config = dict(
    norm='rmsnorm',
    norm_place='pre',
    rope_base=10000.0,
    bias='none',
    parallel_block=False,
    init_std_qkv=0.0589,
    init_std_o=0.0,
    beta2=0.99,
    schedule='wsd',
    decay_shape='linear',
)
Each number is 500 + 25 x the weight over the matrix's rms, rounded and kept within 0 to 999. Layers, rows and columns count from 0. Numbers have three digits each.

# layer 4 MLP down (transposed), 320x128, rms 0.123, rows 256-270, columns 64-127
516508472515473506486509499489543528462505502463535493476513501517498521473477494509501475521513537516512551505499478525476527508458487489541478480481453522500544487513496497526477487514506505
525517507454510526488508526518470510461530476518493484468502485483495507503524459516509516529535476509498491518511492539447533480508496460498518518504494486534492482544475507524534549479538514
464484487502499493476520465444488487492488501501517502488506448501524528494525490506532506524548517483460444523510499466482543441533462474535510541475496552501479503494533455514494491501511511
501534495496453471487462486483543487487512497495521546495510511524479462460542487432518496453467480489519464498514493503476532459517476434516490529528511491494492516501474448507473533559486512
446460511476500552506511559488486487536504537573479547524499511460456471518480475543496476538553427547497486527513516515472503515505527453468526487516514472490528513482531530494474515474489515
508508486514540494504511522498406493516471480505481515552502529523519506462474499523505523513498515545498518487539502490470489504488492473487505501532513519489477517474530491487478488500502490
510467501478489503492499472543492480499501523554477507470461481546518492488505536475451471531457484522494526457536495503460503487458531518554521481488484470495510518468513536479495520496545448
529537456527507487543488486473468499563491504447484502521509533505490498476480500547490491458500457512498560513493511508518460509509529488496477508565504512469517510481485500501514555488526455
506496491488514496498479480517497526465477500522511520462528474508496518480491503477496510462496485433510446475498488507424509507490552501515547503501476525486520477509519445472494531464527512
507497528450438527482466478450459499474506502489499507531499552489491482479532490525518508532520514494426491479485520494475531501529527509476511552535522477511451492474506494492448510525513500
512539503556533483478497477472495500472475484490511536477492541527511477466486483452513539483479485482501454504525495509500477477492543516488536470550479480500513506489528465510506529481482520
505519482484501519477461501447429481504505504494501497499484470498471536501508500503482539483488466486495413508456504485447528453532438470529505509568517484504509486527490531509492501498472515
504512511447481507519521499505488510494464457486563487513486442522479478525545477474497540498512561513491485512478480479494454471504474492511521489451497501500490475488440530491463492495513491
527460522492535504436503473543525454460525522519488512505464413487532549487476517519531489480482484478522519490457508517484495467476541492495480459476550515466499478450556528488487513491522534
479512513473521512524472489489489468500509506457499542502498495494504535474491512487541469494523541491555493509513525478515471472500453507536473502504512452461514476544508504477443468500460499
# layer 4 MLP gate, 320x128, rms 0.137, rows 257-270, columns 64-127
505505474504532501490526495549539542511529515508477514498506482454509485506516486506482505462555545476483498516463514539504539530520489501525529506509504493532467510482504494464531502519505457
539533529516450526474481456491502490470480451505542529488538537547471481472498548474505504453547518530463488517525485512485458489495485570497448482510537451508493545571524508514467503478492512
493488476466536513498460447517529519477532531495547502544439482486461513519503504529540492508484472491526528464489500493501463513469468502502481492490457482490495536461533514434482520538445496
535503515457522521515498543533485524538511460490500486511484517479515487487510456501493515435498557507467467541494512507498540520475520546484480541526488511495506481489457447502544515476456497
487537466451510510507517516471478501477485478467528540474501517487500522493466524503528534484465507524510469514469456453467485476522517472481518472515469512441508518484486482468492503487467484
458457477524496465537511509487518511498499527506490499555485538500490557509517488505540496527546468488476518478536471462492490497513526534562512531504467444476507502474518490504504489507465523
490519494485469502508490534507560524521499558530466535509488489487502484472524513513519536518531507520528501544540473524463508498471463538432473476518524516559495528502497523509496524453526472
488478471479482500508484475498481520508454486514520492497526510481471447471492546485504544459525499467508477495449499533498531496530491497504531518511482527492512471506528498502506496479472478
445496487470479468468514486524534489500502482555473466487460464504500455473478438499498521477510505492512501525511470472502471486475529482501492495472508508528495536499521503501519472503485525
504480442471484504500487513527481490516500531520500482488506470478471540475491528503463508486526475481489525530497482474498534510477529524503482512498529497557531502514508515473473482537545491
522505515499455478542505481492544487457467501479465506525533528498514465492452486501537507476512526487486484492543497520530497515498523531534454505465437524501516500490526479470495486474485501
495494499513508478495484472498490531472509534501538498515508515536495447544498496525498492471480480486492508490532547531478471510531492493480458511507483478460490483525516475532517481485524517
466513485460456481475525529499547495530474500464489495507502473512499490500496514505529529482516508528449496510527490504510451537445496550457494522487527510509483532514445517509493469545468482
453523471553485505509511510484512478510512487556464489492481486551487493541521516522532481481500503484499492512518509537499500483442492487508514456555511487486495506488476505473471520515472477
# layer 4 MLP up, 320x128, rms 0.134, rows 257-270, columns 64-127
502487489550473483508528541520494550501515500448476502522495522523499475502531478524502467507539492474543508474504523508476496482528539457489494496528477483507489482518487495527486529500511501
493506520530539465466473541460496505484527503515529510516471501514511477521486473494454502485466486515464467501489482460443528458506487526456511539512540477478496468532482499532483520453512473
449526479480488500528471455496511493487467478528482529526485444529481531521476506521471524516505511521485500460476456453482465467511513456498494496532492504504515479483492487458508514471476460
456500519503500459487477478507554507513476508518473485509464497523504549506487476527497493503483450543532492448481493552513475506538492452484493484513521487516482469508501526510474477498514481
551504520503490488527482449506499502499499546488497545463493482550458511550504547521509524528517463537486518495495488536536485506493472518509471493492554496507539532470502525459524465503514508
560521477552489522470548472508544485483501493498492480543478500515520470514432482477477464542462513485489522498483528465490495479483495532515497505499462506477507501508528513484531515534522497
498525483529495515510502503497480484494495465464551516532497504517508487463480540502490497511502519494536483504556508509497511487472505465513489503488491531461516509474549532536446478448513491
529526505481521543536542519497487516507523508492506472468474501484512477519498490541494500510504512510531519535515478479498481495461493488527507518500481490472548532513510536451526500535480478
536509477546488516476461513461524531517484480511494533489523485489464556515478543507481477466495468493485491504490517531479472477485479529475476551506492506519472522511486490473433499496508513
511468501484512485505480502501511521468514503484504522505541470541478564508528446504521476517471544486532523484512506531456509506521488484488490543499484530499476488503505507529501528536547526
492505498486529547494496513484480517462472487498500466486532493475492537486524510455539516488476512475526505440471480497498485477515508423486550489459506548495555496508537512517472521522508496
497489454506515514504510506531526463492529473524496498472464476489464508491449521507535486461506493481488477475522465508529515490506487509525554512462526489565502525465507477526515498473505482
501510487500497502523500474564515545538503490516511506535525514516470475502490497522465539480505491526518500514515542489529524493505469470494489493459455524488475494484559508440483475477485504
470563492473488519485516466525515514509539485495518484493512482523505491552491463469529484521509507481539505506492524485526476500503490511518471529457503507478488511522524509514462476483512528